config = dict(
    n_layer=10,
    d_model=128,
    d_mlp=512,
    norm='layernorm',
    norm_place='pre',
    attn_scale=0.177,
    bias='qkv',
    init='normal',
    beta1=0.9,
    schedule='wsd',
    decay_fraction=0.737,
    decay_shape='linear',
    batch_tokens=32768,
    seq_len=1024,
    steps=5536,
)
Each number is 128 + 32 x the weight over its row's rms, rounded and kept within 0 to 255. Layers, rows and columns count from 0. Numbers have three digits each. The size before them is the row's rms in percent of the matrix's.

# layer 3 attention value, 128x128, rms 0.0749, rows 89-111, columns 0-127
129:130118064103195154131122102173176130136155142121081110157135141129159095136123133089130113187148090103180142141103140147083062135065072089121149113164146088111147180157178143088150163077136137112097106178121126083149108151114136111119141129095120146048118099123157188174122090119162112125127087112126192125121081170111146130159089137119096228070147148123136101100162149156096114197122
092:127159139157101128146139142058113108122099169165139189110109106086161122118178138082175100094131182122112114106117150092161120126147089168104124150118148083131141072155156094161172191142151077121071101195109122095104140149129101139122141048182159174090128124165160100093153120109116152102097159173138121085115073146148052113101203114158081137165124132119089178139166086162107116088152
106:140102116072133133102122076116154166101131148175186107115136125181141097090111074117179115163146095104121132101127137197169108082105107169136155163119110119131177123161094141103185150118117117101074125115128091099052139161120110134108112075107144091138094135138159150174166105177124068100136125115164172079169065158100109112105097146137102176140178195137129121080169145185202135165086
102:156063156221164126084149149109140168084163138160162117111109125178105125135102150178145158116105123127094119104102148163159160090119141101098145162115089195156181167107156109074215123137152122087186102098113086154122093156149090180118119109093145142179085140160117088133124075165128123141132087112133135128185138077137147093107032151183108160107132113131124098093111167094141122124109
118:134125121165125139090109111162142057121101128170107167127133075158128086130154137131138075116135157127131084089104195057064069128123094122119141152162103084134122154174141023135066197141168122144162078211124101152139112108125109152079117146119141134089129120141175154150127204183117150107194157129115097120097124064135141110143123129117132169146098084119151156124149100094135129134171
093:158117084115120136161149128086110112131095150137057123170158106123129127129089110140099135070131138174153104109170092127067116136203136103139101121137127119162044127112105101156101099167166136077172131141121122133151084074139155110133092163109062170062134137125127158129146189176114148096146058127114164154125175152164174123144086114069179107162096064138201165158159114135168134161151
110:138184143129106133060139136136154099124163089154097110113123148174137058145139134172125099140115130168080157151110180120062172126087147122129141138145091104109154089122087052190123161149132124146152156167101144075142132078142105086159112167018143129174127109106116157078171173161118133134107158118135036145102144154160187149092153140154085087113109150155160127076130127149138115159099
097:114161107158175115103122151169122080147140081142139040113134109140123187153166111114161133137135103161109153135162154149023092123092110091124119133096114086151115107126146083153110135086116159171090132195111132169088106085109140114102142128174205153172165100154093123148138086137089131131058127138115137157182057178104135136131107130138105164091097146133136130164161086063161104067098
103:112132169195210124157161097116149220138128125089113144124142067143143149141132083146086104141140163127133141088106075149112093122142099151158129097122090139083141108173113097141121101129124145151103104201136145097133071102104126138142129142068142111121129130136238119151033112130126103115191157150149199140113088147080162135134101114162119077103201152115120163100154121157136120095108
088:144072145145066118090123128154134161085106094119135154155093111162181115116139144132079161098124116042128129151082135185194138158128167129116127151163092125067137083145109127144125139101116151137095094107090128114110150136146143104118175096110118163082125147100158130126187119156119161112105095116195126122096152178090108158147111115155157122159000140112116094074119104153124118186111
097:136147131064115120161131075087172138137117127120086152158122135161101097117049145131107095121135173100153125114048091084172132142164094131153133135156100170056094139190096149127164138113148128145151051067130115137148184140168164115097113147068127130091120127115158132142122208135121119112188096123163164085129210119078084125129187110130141184153118148094145117088121172152123129169115
108:129081106177158124111124173156127084121166123191159085102145134128115129105140078146137101138143088138104131120157118146058149107117116115088130154144114090175115152130189078157072139113135144179110200199141126128111061156138126147126140140177139153156129115180093103127146100137117111118068161087114060154119027185120219131103168148104149166106070140142120131114138119070157128106130
107:134118147220160113070120151154074121131127133127139096104142146112142140126158139153165133176127116151092149142186158189108145116108183099121115130105141047167180126098155103118126129090121127083149164224100137106097112176115089107182156100172114140144113108117081128135115043134135106147038158110097052162131080159141166126132067136134129108097119187151103155156150128104117111107125
090:128142098113122107067133122109135052166143086104125106104165142133041126120109229128106102163127096143106134138151069098112112119151140126200143174120135151198060141071130206128153186124120119120184134135067129155186193183153150124097106133121169119137134120146112175113119091109112174137137102117101111148172168072152077141141190134139129135154131107142110144118126167103120129101103
096:162119164154028127158160062109113179110101107078142198128126148157132094099078185134098112094122106086141162144097119156191146149144139165168172115163114140062142163124112158115167101114141130115190123064111134134102117150152157148166117152062018156104128127098142165158083141123141117120164110137132132125105157110131040145118137107145149085122100126130117106110109155161068132153106
085:118145189057130137120132107144137221094156127112128074120110066148092106107133124147154177112146136105138129142149122152122071128100158122162134119117106211174137150132060193074150114126076129168152167084159162138118081176150135083107145128133150115078166152119119107117146063195139123118206105105132181107177172131104130129143119138114116185139117115113091081049114148137140131152142
110:132157132078061135138149137114119163145150147026088141156159114136111112137099111141139117099115164119116103148118120093140123136137167161168138088143114183099094119094084160105126117157117136150171115109140147119149188081133122130139097117080063097137133136127152167167062206102155150134167123136107168122136160192150069114126104118139126000156118054113110151158098153175092138152138
106:135128205100124144129150136136102167101117124065141119152126132128101119106088097139131180100108132082164094160122156146242151119109114182130156097124116203147126122120127167055098118104111130192104144074122152115095113154135177117153145114118049085130149133134112107098152135173139157134189143134118151091079175103148068141136097117112097204159155131116093120117112097162079131213118
090:125093158125102117126146144163079193109109102042164107127125069126146149130153140174141151112128078098140149133205115173138104163104139129095113123108093132147185137111135111143146107089103176203133180115068136149048154095083163104135181133164044087116168123123160090154088130118114134123112140167116170153174078199136097115135072126095153072107135100136120138132111098170106117153119
099:137182085102149123143133108134164155152157109136139066135147181112048125134067099092205109140120149145151060101101124111098128125125103092135152152092163215193045128127109183081142130113106123130036104079223111168156119144164136110138130125162153112149172140134153117096127118169117129132147100138075124111099173086078144123156170139099131148134165109106119145099138151106155145119128
089:124198122150139089155103092103130157127153120154108075128133226106097174139116132142175154140107152164109069119031170140165180104117137115146141112135146147152116100119148218078184098102139116052117136130190126115149090188170071116139087090129130119152120123125131113136102077171104097117131125151082094104120166045111160123147104158139095107124173150120121120091155163148109138133103
094:135097122149091135163147136133064095097113121024179134120137069102205148139143121147172147113129081102112129128095128135125134140132132123107098111127111160176177168139149047155092090139094170196174215203153129119103132191114118143131137084123105111123128121156160101215118194120113120139146128168123120144107097148129107131097081131098134089101143048143135160122101094143128122110145
082:109043142149127145086123089139165145151111138159132101180123136158127148130090023096135144141140162109158123103176145112156128124161148142144149134153104134103144087124120099195114159153127138185027086185121122129114106083147191176141104155138175140205088154130136098102142117148151116089110144092157121121124077186095130121117155097113105191165073107116088193094115135119140128175102
# layer 3 attention output (transposed), 128x128, rms 0.0745, rows 89-110, columns 0-127
125:119178060150130114141087127149122155069075149085168082146134132078174168127153141103159129125110146151076177126166113100144116147121164139121121138089038151161109108093082160191108087163100100110138134136127094118102175116106127156178091123181160134145165129183111146141158143150115185086148050147126073167139109036126144155091142100130167093110153146084116106109105126161191132134137
086:144110162130132129153127134120105083159159099153127148089110116128105118195102151120142154096083088138155202098082112193121186158099153094171074117128134111105139207158119135141053094144116221087102175163072138145116086060120150139162166143071157096135136120160175144158117043141123146132104093123157165081100138179176125116143122126134137115123122099157098108142126118098070100141151
106:121166107189151101157162117135145076090119085061062143141159104102115148179124148083092185128131167141141118140113097139130102141144180098113121166099074117125123223054133168191076158140113192095172123110113143164173098132147228120171192127071113103129150099133122124155098077128093161118127081097125141132129127127118108146089105118110145105137135117127141119129104086166121136167175
105:138164113106161089140153122146163128118155170037053138160163127113123139075154167138048161135113128164129072110128145160138134131135118137141167125113101141133109160106091158160112099106145145087112087166139095150133066126167165105139190138140080179094130097138108142106130113117127139103058188143103038154145062176117135168133114175066141151164114128115171101104101138071114193145129
119:103076115099112152105109153132102134104185141119163084176098115122096154115099089127161141145137125128135212073132074203115173139103165104134099108103155200141160149095126154194125102163102126045152163111128149131143104112151075183183104142146109159140076127182177140109154095104111126144082080215135160124143109138128155123098159091121139082124129129119106152103107119070096123153195
089:059111130116144151098126146093103171094148160124173118175111126106114157081133111104202101114237081114158178114180163125118122089158106153064146125114119148138177157137143110073137149096133106151187101128128128117085177175087045147074111157134113149146096144145141105151106134169123046140140168160124101109118141098086162169132159083142098120133100136105134163102191128088114172121121
098:098053085181138161136155137108162129140160125136120109109077136082116111053132140099121150162159132099214053082127081112109119148117154161117117092126125155143174115090140164084126144126133128121139141129144104111130134142135135169144138128232095124116116166099136140131133089073156099183142159173145172186179098081076109114106133088140158136122093111032133130189141131111086180131143
088:034133144114127203135110103085097114083135147152087171121116148114156154119115117162144112124162077148157096094107134071158143115133102167142100167108199131129146147121147138154171083146120103106162156146111197156106117165123146137129051140148099099118142164150136050138133127107222046134129150160115126144105145126188109127078115026146148085117135115103129136096098155115175129142126
098:107142156117139207130172151168139158133129121152089128151152161152112136121124184104176085108129089145111140167130145059159088120150131148132123169110143130145071116039151128087149133127136086130127164086188149165039143149180125122077108176105074125126076088129137127070136146099118107096135159067171107124142125135238128123093143130141129131124114154124147104167084131106142090106052
071:122128123105142219146090130133142092164143171140120127130148152112105088031117118122123133141163146181088106117148142107122112057103135136136135106144176126156140129083150184101115105203109023132115136143141112111170108148114106132142070131129136113129133169139103142143107133122135121185152115100131116167141128120143139117081115083090093132160180126177120113214154171132082006104112
098:139117109153133153137135188182163138129173160155166124133120110157088123009104131124126107130126154142082117150120126162104092049110179132079127137132099139117112124098156167113066099163153078159071167133147068063132122117117086141153186164116140107147103156140120211103127124086144225115150089067143115127182124135143134092123171132138154106139088145114095138173132144135082125102116
104:142178129119128124116117089092107109133065136115128168159165110146175169213138123152154144148086135098167073092097104106168146134140131108145126161137194110134126142144085128136160112173074099125161137152121255156146146108136137081135119132158087112114151073125179106116131108126096026144145149165124152094095133094117097101172125103167150120148159087139102152056108113172148084103094
104:087097113066127166113112062114134132113087116165079164119107171120174101165176114162119138111131093146154112071127139056178133143149087118155149141099169145162135126132131068138160166126083114108181108098178187162118119127116143134114055104125145138138192096139174050139134147194162073144124159202116136149085097101134107181145107118128087134129154101083155106077102102154181134137128
091:138129123143106081113156129121167103145163123158164160115152115159183087123113106154145136039136135141143134145093121184128107124111107163064098077116103138123161176209070117163116086072131143129154103148158112089114097081131121115151200084191125098148162126085110183178140126161119148062150162120158168151113110164050068109140110153120196122093100085117134159111109114108100157151164
099:176082122101150092098146181205151127167138125136125116105113123142127077045126136116109100131102164156062154178111140149141093089127126131109156071133080159169073129090149172120067179145134070116092124100136042109145109126110055137154160110118147122118114122136143191125112152137114183129142112107128148147147093160092127111093114244136134167167139144131129119188172114148092135128131
070:190146133171096115120163108158160133112102099154109147194175173156101108180137177093123162120176106084070126122106129100129143140080126163151133077170136106100132097139141127137104111134157143133134113121143124131173107135103117131163119127109155111124100118127177139134147152108041116142107156080136092082136122097132142101148077118053188113123131088217159196167135118147067013100104
100:175095166155174055100159180148131163165139090113151041115111079119129136142143151100120129108097141121137205148120155151117092179114109131129156093109055095094125168146082147118131145084159144138112132094084031132117111097097106159131211147106132149081085146104097191128154149122080194108142143113133135120168130098145122129117108194101138157102117155162148154171148096109118185116122
122:123126111132132068143120123155153120083138118116110102173140149128101154108164198143086141103167171099053175118132106141115172123080166141125107076171076116092112093097144165118119186116195113076120142127086047132189122127115089155176150132119210126096106141116163147182133141122097143116121101108141137105124112133092109220133070178068130117151148136088147134180167168120094129125090
075:115119140132145221119113123157137129148127141150086131128154136120136066110120147100124137164177128143094114143121153067153123105144099172187127111126166087146096143100126162138150135161137023078139140085156144149141092174117119147113036128110141147092119170123133065122121147148171044156157120095115125160123140132180132127038078070104112147146156109177145122172137167097151056132099
102:078168117169138221154144106103187097064112106147119112174122100167094197078142152173171112088194116061091140105115131136147142079145131156109127144132123133082167088169165133165126077121123103126130151189059143102153122128167154158122102145124141117150083184091151145147149132111143140138099168097111166104145130127167114097158139052105169103109049103104129170119097143109103090119115
079:056111110126128224153138113089150139081090125136083144121063130164105160024167142182111094095158107089125173076147131116143126109156131163119146150109112172124145068121207060135096146093114153143109113128121119106119128108148137145140090134099153144154145171141167152150168150154157190178089174146106135136126125149124121155159178056125105138084073141049137112108119123139126150140141
085:131114154135132195087080114106140159149136117126076144106145138124114099113136123139092097182142168114143153152136156074147103138116111173158157128115156101158092141099085146103143198150157069092110131044147172168148121129130148110097052140117108173069099170113122068119139149144164028202114157111132106147136139180171154123092127052109107137134173135134090110130141150102201133117092
# layer 3 attention query, 128x128, rms 0.114, rows 96-127, columns 0-127
069:137069150120123090208119135186099182166118152090136142094134145081114070112100143116106097100129125143154108127101127077121114142158110135126160103098149085163141132100147090087189139130117092121159146102123156140061143137094123155095119127154064159130184139134099091133067186151098087150170169119174170155115132058052155133080118109183143171156173141159161153175104106185099127088116
059:095139099115094099151165077103114134043138098173128119154128108115127154175152110157142127126071109090161128104132131115160194187136141116098073121085105135155175104134105094208152117102134188136158142148142162116104116130199153130144132082123157170131137098094174116118145169079132087076120123208108165091140132170164122156178107169133118097086121077099094115076132109090189168121175
068:102088097138140131142174128116126043127124124187102133139123160064172160133150108087154103114108130176142075082137127167179135131175187072097128206114132148161114097094178113118060168113127147148156084135207132103133107167163099098198125134124135143163167133133172155139127095130102161087123171138110085156077160101101132167148077134085101151125108144054110140108102142101142153092158
072:100120153124052133191150042157094117135094133109120142117146153062156137150097142088107123107166079168093122125120135111150144138110145159128184152080147119131168129112112088145148141083112127155124155093142227117090119187067146151090089139110097086126187140181112045150153137137098116174098187113158114126092162137093135117091112123129125152154190147152175094151061124148097107102137
056:094102108161061133115119160107134180124086103157092141152111154115113094085132159199056101101101134104152141155103119085174171146210145157109095128149100157124107106123121092145196114093135091083112159198132142139123123135198089138123111136110082150143112164166138130142169177137160145136103200165169161079141131129133118136151132104163147073115083046094166155083067135136153150139140
083:141181135109161106131127135127093073181095126070179090170106147103188127121169144103171134106130120142134173119174146235087119126104150088106160154145092161077095106112088101106094129130086153143173094107119120102050146099117042172111142147159124125184153098162169132159136086152082141124114162177152114109132124123072113136129130146160115112068163151117161171140147115144124120056094
064:161143129145092114081153120186123082119131096138084156085124157140126089107130065128141113125126138135085086153129144138081125133139130138131121116120166091152134115102170195156126105178161149118126096105116116110192140176154138087193104105093113099130108108087124142070127106100191101102154030048131079160128128182212129145151140130074164159170093100166073124142185153156139148164141
068:090153135100094154143106099115137195132111117185111170142110165174141114118109119156133107118165099118161146114105143128182172148159103150160098112131160182118130143157102097176228113110112135101131129155146157112091147091160103134078103127174132095138134133156116061177137168098143132115076157189200191113083135145158092111110176115141156065113129086118188138059051138162152109133092
058:114131151080100132199127114111112193113174118139141145167105156101124110097090125174102106128157099134180159123106160124179156152141140163123109104123157160093142142190137073146217113099145113126149169165129122128103140115173099142090122154155090133091163119115080107195166183105147090124151126205181195112073154159124082125103148117185116110056156114115139120090076119129133134061090
075:123152105189135101139149151109143107172077096050125097162099166063117120104126187100135126118117152130143194128137122147111123106201126091129122109147045095142070083074120104107147143122077136103134110123152111130132143112154128131164147134138100148177125133145141129108067119129090167113166182101160156088132151034046148189154140142159153122115068084086130188124141144174121138171134
055:082176139110119145153120117088133096144150129093118138143130162125140172077115173200139108107171118147119180104151161214103124101097138190136162164156135129027112116183131134112146143071142112121093157212079120102141112102152107147122151135110102095130133167136073114187152131096108137157038153130102150094055135150073129132117112132115179077076135137126148142122147152108103160091095
072:193087165152119116103110135109113155121060133162132140112145109173185110175157092133071169127122116086143085066102092109133167156139091155172114077169173126156137170201080154202113078105089139141131169111164158137149145094157145108146106087115180133102114091104105152062121166163104138123121138139108109107151110086202110065116098154104095179113136107153172158124145129122121067122101
080:129150142147088126168124157152157191135149145074170120121175141116121136121120107097113101115136134116071047150086081169126176159143129090088158093115138146161123119127106106098131131141128124124110160080155160115090150195060080084165117149118145138080168118160177109152108133139112082142088145118138161124141132174000146141093089110124126157204168154151135075146056116153127138169107
048:125163180125103152137137167136175122171156168094134119120108116105136143100088140134072060092159103159099168164132133155094085073084150218193175121175145174104111129189172125064107127147104085119083131095090076140147118136136085152178146175131062122120137127158119138105196106115078155122139145064153120125109099147073143114110174098139178127127126148165110136151156145136088111092161
074:138114133109113116101121166155120143134165107170092218163130198172087061108078134098088106158150125094171180186104140132153151134185117076101165086193164160108111143138166104117162125181122117087090151134101086121141106116159090074118149129157136067132120117139090124115136145098123144096103110113200196147064123175133110119147132131129159118173076093123122074061135146165110115137112
052:102196164112104187119084137119148148164125174126103136095129150124111125101113149124108096137167141172117110139120145127132079059084126154171195158133143144087109150129151131106110126117128057163093123109145177111084125152045081175098123172123099082119153170174114107189163129131142111168107182123148145102069112120102120099040143094159176129119151185152179165193086137137101105109107
060:102124120151116136085121098103127157120107088177017153123100192185124110148145149143136163122111107115169120133124126106159142147167125122131114091138132180139133143122166060209221083113110142105209107154152122103115108095176189151085085080116135138138096114161074106150150150106152132101168148146191165123124155153194115118131116134139123102103094103092138112064073141145152116137087
069:111056097101145116104147085137076164127091115120123126110171155121142114180152084113150165134131080160172065116149080097143160166119119106139106129097183124168152155068108121169175103106091157125182146133167231140083130135046131148083102124153134139124145125168164085170110137145128072123117147179136142180082147136177098108093081120105087099146177141121179132136058126114131118123104
056:118111149114180160094092139140127167170131159080128133114141150132121122114119199122107117144168117189139112141121128104140076096089137136134181136128146140132101189122128127081123181139099094149099125112086114156090123142022130148087139163118137071083146153199108086113130104161139097222130124096174090167106133145095128092044118106134166114120147186153153100160053100108073096142119
070:115158149124065134197149093083164129104152125076156107185154114090100186152119137135141141110128100112063129137080102192107136143077134134104153106144145136110164152199120105136155129092165136125150165115077156129161141190070156136114121162132120107105147158146123084166118167098101109186047126077090155108121150153047170120106109131076172134119145132162149107175087143083123115197150
079:155187125126121097144113125094159066126122140091197103157099081097127165116149149117181142103139181111088130095129153219059157115059116101122106129132074087107106098166087155130106153122152144128109074157073150100170151141124105104150156127142169096148147155056137162127131139129094173145045109102071117099152115102111124143194140130118121146108126141151111211155189118087151130144150
068:117134143114066122153160105192146228145129127090136094104137119145133150100088079151093051138129099128092159158116141079141084115150106187117123099086129123130154127135117149082125095111122104123104159040149124149146137138092179156121099128095057181083140133166168114112127141125176074120208158129132085095187113165085156117114177132186101130151181116117093121130133129196126126135102
061:168123138171158100141179157174121095079136114120149102128176097120087122143127090107119137145081166040105125144119108116123165146155125076140138096117091094161131108116115125146074122186140187136132119124148099141194098149162166087173151113103179145155088092074135167054129127110143137106188108077083083130165134137115156183199124164127083176186099079146097104102172105113133129161166
080:083112100134149125125127114148125113107151117097106095102115094078095130140153139113192185139103174180128073168128136118126091150112141110083099134058079136182135094043162140157182142180158127101169085113096124114121109183089158166117113106135093150135076168117163104172098142090188111101183054151128151117137130120165123188117137135154143101113167150078085158166101087110171183160146
053:146107114131177082155171119169115103116148100144146112114163093123121128144160090083153141151068181095119113169135083137074105159141107079135134098117099085161125134090138134109068136175151174141144087100126095150169110151104179094144159067149126190150095061075152158074113135126120128088159066100090109149185117149117171152197140159164071161182126151128044117128146109134152137149159
068:109160154095107121227150049148110102147129170115118127136129168099202081118146112146124099124156067165089089173125137152134148169109138126121184108073171144155147095122162117095169117121129123131177144116147166057082141170140078117143108104154056124123187112102088112198138167134103076150102161161109124121057127150090135125115079129126114119083182111144130133141112116138164121061113
084:149161123107170144056106185114147129079144124170147068121122075160106160118147129136134143128100181084121160123099153101141096090091080121137072150140082153130109114147110166135099131123152123126134103175103078106160171142194127089113129100142211167124086142078104181132131152161130148119172105148039099101202097084210139155164151134141091140116096101118104160137178124091168158137121
058:162063083134104110098152115132135153119049193166178095102091060151201113136150063160117108140086126095091103133155101118151125119144095121141089117089104119174145093123089154141122116136135111091117113140150183123103165150133104149173083114147171185078100142090159176101146160177157085115094144162105058173212107126151138125141117141146088158138131126101141178082132118136186107125169
055:102174153101071154148101144101134181137136169096117146126106157137131119099074154175111086085156107169135151091142161139124131097100168144155144138165135169095152154193143085122166098109128062144102130152100129068090146107116077186116139147145085096108149153164069119157157187108100105167073147158168165114063112120069091106098120099143159089097124156131199173123096167178084116116087
083:095087138164121139173145115158162137119145105090107148102119172126076107096096144099130100137157130130107092159097093096129138136202181113093183101128122096158155130097165082082103186144150126162140127110141089139154078146087214109153141162085101114129165135154140107104093123105145098122160097054185142158126152136056194159089125104108143175192157166116076062127100131128093138184144
072:148210129140135113141128147118116095182082160091137134153122141098170138107124218134127170089136121141151134119141132213087135111084129109149176144172118146066097117154080075100131134101076116142121100103112127136093168063165058133121161156132133152168159122161132118154150094153049190135113202143146174117126138082098107103150078156151135131077104085141168142137127131147093082083094
065:135180119135192140130109086070084117089129071083088144113113129151145137122121212125166211123144168165151185131173168145126073119095132145126180174135099134087118118127116162140168188066181151145152107136071072125128102138092186101046143106120130095152125162121065111131104120120128157151163104103097134118095148110154106144134067123119133108086140139112131119191156151111121148187112
# layer 3 attention key, 128x128, rms 0.0868, rows 96-127, columns 0-127
084:156172157129119119113111101140161133140108112151136132163169129150150106214078107090169100137147171119117139130101146111140174081147062116078137125135176122109086091190058125149133159093091141122145130094167138158097160134111114193126096176121128152086091111141190093060118108103064110124067135106134096115144102099095112063104159152117091150172150109204112118132163176170101070141094
074:052093106102115129116071136143115135069187126110105125116080120135126118038150144166150105096118099106146104122126101142162124144120177116088108135114085141118144128138155083148127146163138107134150131140077116127120102100136139109114104149164132120124144172102067147158107124105203112100165096152134192133139134157136093175176124056164207102158068126056083083109075141114174213118165
076:081169146117108192152065133130143112114162152132120166093100123101141107019161130113118112137158117117152089150170148122173102104137140133101149143107168110138142109084137098097157097197128047137115169128100114112084101099080117134117082089097144075160117214121077139124127124156200065142093147117124150087129130165113144167115121083123134149159121128063101119162057087124160166103133
080:172155167127103088115154095140104131121087119174153136145202141168149101225082114099115119159151146121147140128136132116122159152123106108162145123151173126122126096170117108107133131073140162119149118119152188136122133136112131149057098109106111135130095078117119087093139132098060107147102174104153096117104168134087158060147137183077059140099156137247170122153158108142106057107089
075:099126109089133255134080087157130097121131128137114148137075104152167174135112110129138131132180095098108149110087135134160134128134144174156105126129204101150169171125142123129104112134078110135101122164125157133122115140115193143159072183122144119109116199111141104097131118132139117110098138150161096116115082118161114066058141030122111141156142124179115111115060075118111047119123
099:097143108092128073151115133114120120131123136126120111109130121077140142127157158134128137096068114148176142117116173091134116106134105087113040180092125146104102084101124100132140168099163145116187154186117116093151191101110104120144151082130163160141118099154142135156108128125148124112105147178149121092132144095114114180136135154153111132075173124056095163117141121168165255108117
079:119114086097115150106135121138163123175155167080112115131158145063126125057141154124146120138115115158110100148127105138132136102119183104155166079151089129156117145102164132137111142199171094170122107128109091143089080171131103063174077161133150133168148136178089191139092171094149111146136076096116153173053096127118100169180129110117198084187052161128176155145129166107133094164130
080:171145115153113117093120128125098130074135129142082107149156128139135133255107152135132152164122076101134135106092099121122149157119113143167130138178189136128154145177136141153111125087041193129157126123143175167126145143141145163083098143122124155137151080130167088099128094118101118135117158142141142096109127142157134037151108123116092137121114113216182100123102095113136023105101
073:138134135141124209112055108109121145112127168157080137153146131160149153157100145159139160102130120114129150112102146133142156117128101177158144156179202129099161139116102139132121132107039122098137124095182143154114136101126114146104096148105149159054136163132113082097119131122142083140163162117141109110152117087174132030095114092141112127147140102255140085143094132137129033097089
088:040180111072126133160119103135164101139120102134109135110071137102185128057165109176143073114144134149130105125117138112158128086144143096095107184066140132120097129092112091126134146161162071132111152177134120112141127153115125134195131123121130103125157169156152128095132138122146128128078129161140115118080097126115114166109158066120134122148173132000077170087084142139135232128135
071:125177186116128195156120097102069084168111153151159155115159160163139145188110125179140194130133093147134190081137132144120121089148102168154141145124215104104145144119179152119139112105133103117152141066154165124159052130106099090114113126066141093078173138090110101134138119139143085134125153138132049104139140099183137097080132121131068099092201113172128125165134098106130089100099
086:164099117118135000108151144143127140066097110122171109148163131151097136185140117113114159134088097104109119161108108156113125166118130121139104096143055156133139113156087147134159145083135220142111115164088117131132137109165145117156194116137159179113113037098131140128141126128059180126114120141104145106117131156089137164208117173122128136125094145166128111091180128118147187162150
098:172135136205097138136126117125114167149144136118105165151173133147137175143110129079149090145155154145107173130153113128091133132123101133113097109101149126138110032202085040139150123114136149109083118146181164145069062122120119141096142186112113138161083117159206124085132107084118086130077142117154116093142128160073201099101128153158120142143128155180159100134135100152113089086051
069:201135163117122142156132107104097075162058104103163150141156146158133134214097107103107166151129125163079149102101131132124125116128080184223125138130178134109103123137127157095129107119149126082117147138138135115140125135114126159142126124120167106103120100117158160097143105144091131141082125095133043123128146094123180061100124199125060114080164136197177158161197109149120051122102
084:172143118159146121092143119100136145167106126096101147171131125089158163208102167112147187155132116119104141133041099090122131152108117168186124122174169146140122083152115137141111070133095174119100162128170137162076155155182098120123118159124139146156133092179181129120164160137055121130150088107135117085074105064169125106143106169107105139162094110174194165113152078098131047143094
076:191131148112169150141152138107119109153097116150152114136174141168122098224093110119129144171157136150113164125129139113084126111142070131175132136150185116123121106142144127112130126104101140129141108130156176144124171136103114166081126129096115143085125099129151101110127102168066117129109179114140051125135144117141174063102140175088096149089194139227163125170153123141113000109087
076:108113056103137127109101149132106142105160158168101136153117112109136111167148118121124091131154053071162093144121090122170137172132145165177150126143113077128156170135113133167141142112068152174150109159096161145134165111155113126095084132121102163192130074141138102145098135122101133152097123153128165116072143178124110078155084059068140156155061062180152116139091105046125069140194
087:130140093155080083096131187130114171068140118129133098151157152140101108183130116091153121129152123048165111196141100159122147161122146094073120081162078152140145148194104112161155196105101158157182097133111149125110177116137153129047118124144123158134071100159126078115103132138092103148134136158115184057152150178060136107178114125141149166123092120177135111146057149146104162123116
076:191134159146137130121168139113096120156108111144152126155153143147108103180096109076133145159128114145135140140129142127118131143140067156177121129163168096118141100142127127115139083107129148075095114105180178169154153124110172157105126138090084124149111108125143081111140101158055131140112148106127079097146135085125163049097114173119067153074195105234187156142158113137085020102098
080:169142146165139102148163071142065181118127100109141128147133163202139170184108139097114094147153140154119178084164096179097163138131124131136176126088117145114137079137126089094126151055145207114128127145182167144100057110113086123086163146131089108102131069095160126121116121084100139133140150105148070124095157156085171109197119176128082079077135125176143131151177121116124170110098
085:082142127117154076135120096138107120151142122093092138104114101119137124061164119169131111149091135172140154106141126157129103096136162107080133134104091139126111124077163122102121178146167137128147130128127101106096093138120083097160176133141129128111159155139110146156101145117201152091157101156110156138116121102120120222145131114140172098120116149027069116107156138155149255138131
085:159113135121115212144097126123144105152080156139115129144135133184154123117136115156112165105173178153118125103140155107096155076131116130206102106144149138095122158155149118147117147157094071104106130138152111119148116129130162138130119138130142163073122134127144151131127073092108104116086144125163122190183095162099117019072193088107076129155157125195159156121097189155099014101119
075:096123101111137080120134135134179149122151102084121168140089105101132138038165151139109098121085170116117112142117136139142097152119190119107127104111071156123135079119127092136126139167196098169102098175102087101105116118158099112159140144156117103127150132158119170132107142121184157118139084124113180147115109123126104211153154089161184113183065133019113125120159159118139229159174
082:059107082143141218126087110132145154148198157136069115124087122115125114032118130148135076115188128161143107118155129110154131089125158102088157128131127120136128144080154116133156164165126065143147136105108137120107130138106138164090087149126119114166147240169086107116100121120200105142141106103121149200176147122137105112090114060140173132176112137074124104134071170121109140137130
073:079105104131124100128097151117146124142137132082113135112081114077114119028121152140116084095116148145148083144141130154148092117132188092089152120107068156130121094118134119134136152189152111142129135151129073115132125140136091119149138123140132117158106170164127172152105134123175144115160094126119207150147111147093103213152152080153173127165077145005099109106145167137133235135167
082:186147147086087122088109087141094150128134165181131129134188138152143111162118136101170102139136095098155141137139150116121152081116100145151120123100216149113119100167085125104119160116102144130153139109171115134081153113118081134049106173108147154132111128092158130135075120064126037141116143131135132111112115186099129089121095144092125102144116170255135101164112151171149106058067
085:074093097135158153140099122135136140146118165109110117099051089118116132048163108174140150122124165136125117119136146128122082135133152129086104135096106129130134155097152162133129138166121082136106117108099077112163104107111135117167155118178109127083155168108099136164107150144217166109163146120102173211187129128149095185092135067118180097155100140018069120128093132119152182150188
070:127111080137159059127107125195115109102149147112138106119107078144088107072187125093117135117142133102110097118141131167127088156127150073092072066086071150149155200143128143144111197183141123122120090166105084084147113157135172114143151126166170161105102074139164152146104098144119141115171128163122194153154062162086096146132149147170159128163118162110083144090110144183155199144151
069:168141163133120145129124111110072105138094132161136121138173125149144140225096148108153161152143099120098160125123110136108159105134072180168132176119199114115110142168107138133123124089090160094128145101161141170114125115114123128126102154127124125087133077129175105123161122125079101122100149134122039097166127094157164044116154181093088112096172115232152151149164100117147031114081
090:103158187120110236151125105119173143165155108148097200154144160117125129124136120104109079130180141164138140143142150122120148061158107166163175129162191110105100096136114099116129065147118100123105123119166146148090113132119112169125066156138098086188123151153150131082141075136144105148106127108155071137100131126128156084103150118118087152157139106149114124130113120110061000125108
080:151154133089155015144175112112072094112060120108197149128163113102128148195125117109103143134079102141132162139119144109126133145148090118119069130099136139139109099127125109144118126080157222106157142145156143117164171139130111165162174103132117147087107050102179112142162147128075145124079124170143076072127129114124139146158116212119097128077161127135165157125167108137170192113122
080:071130133110142209130110102126130125196143148186086168088100154129106112099105121133120108119145123157170139110175136121140106064161110139152181187150191086140115183101160173116164095132148086134134135064145135131158142120090140094132127100110085120131182171091071053173108190125134138144134136111111112156120168091156127110069138062079115108136151112053110097159102121109150177144173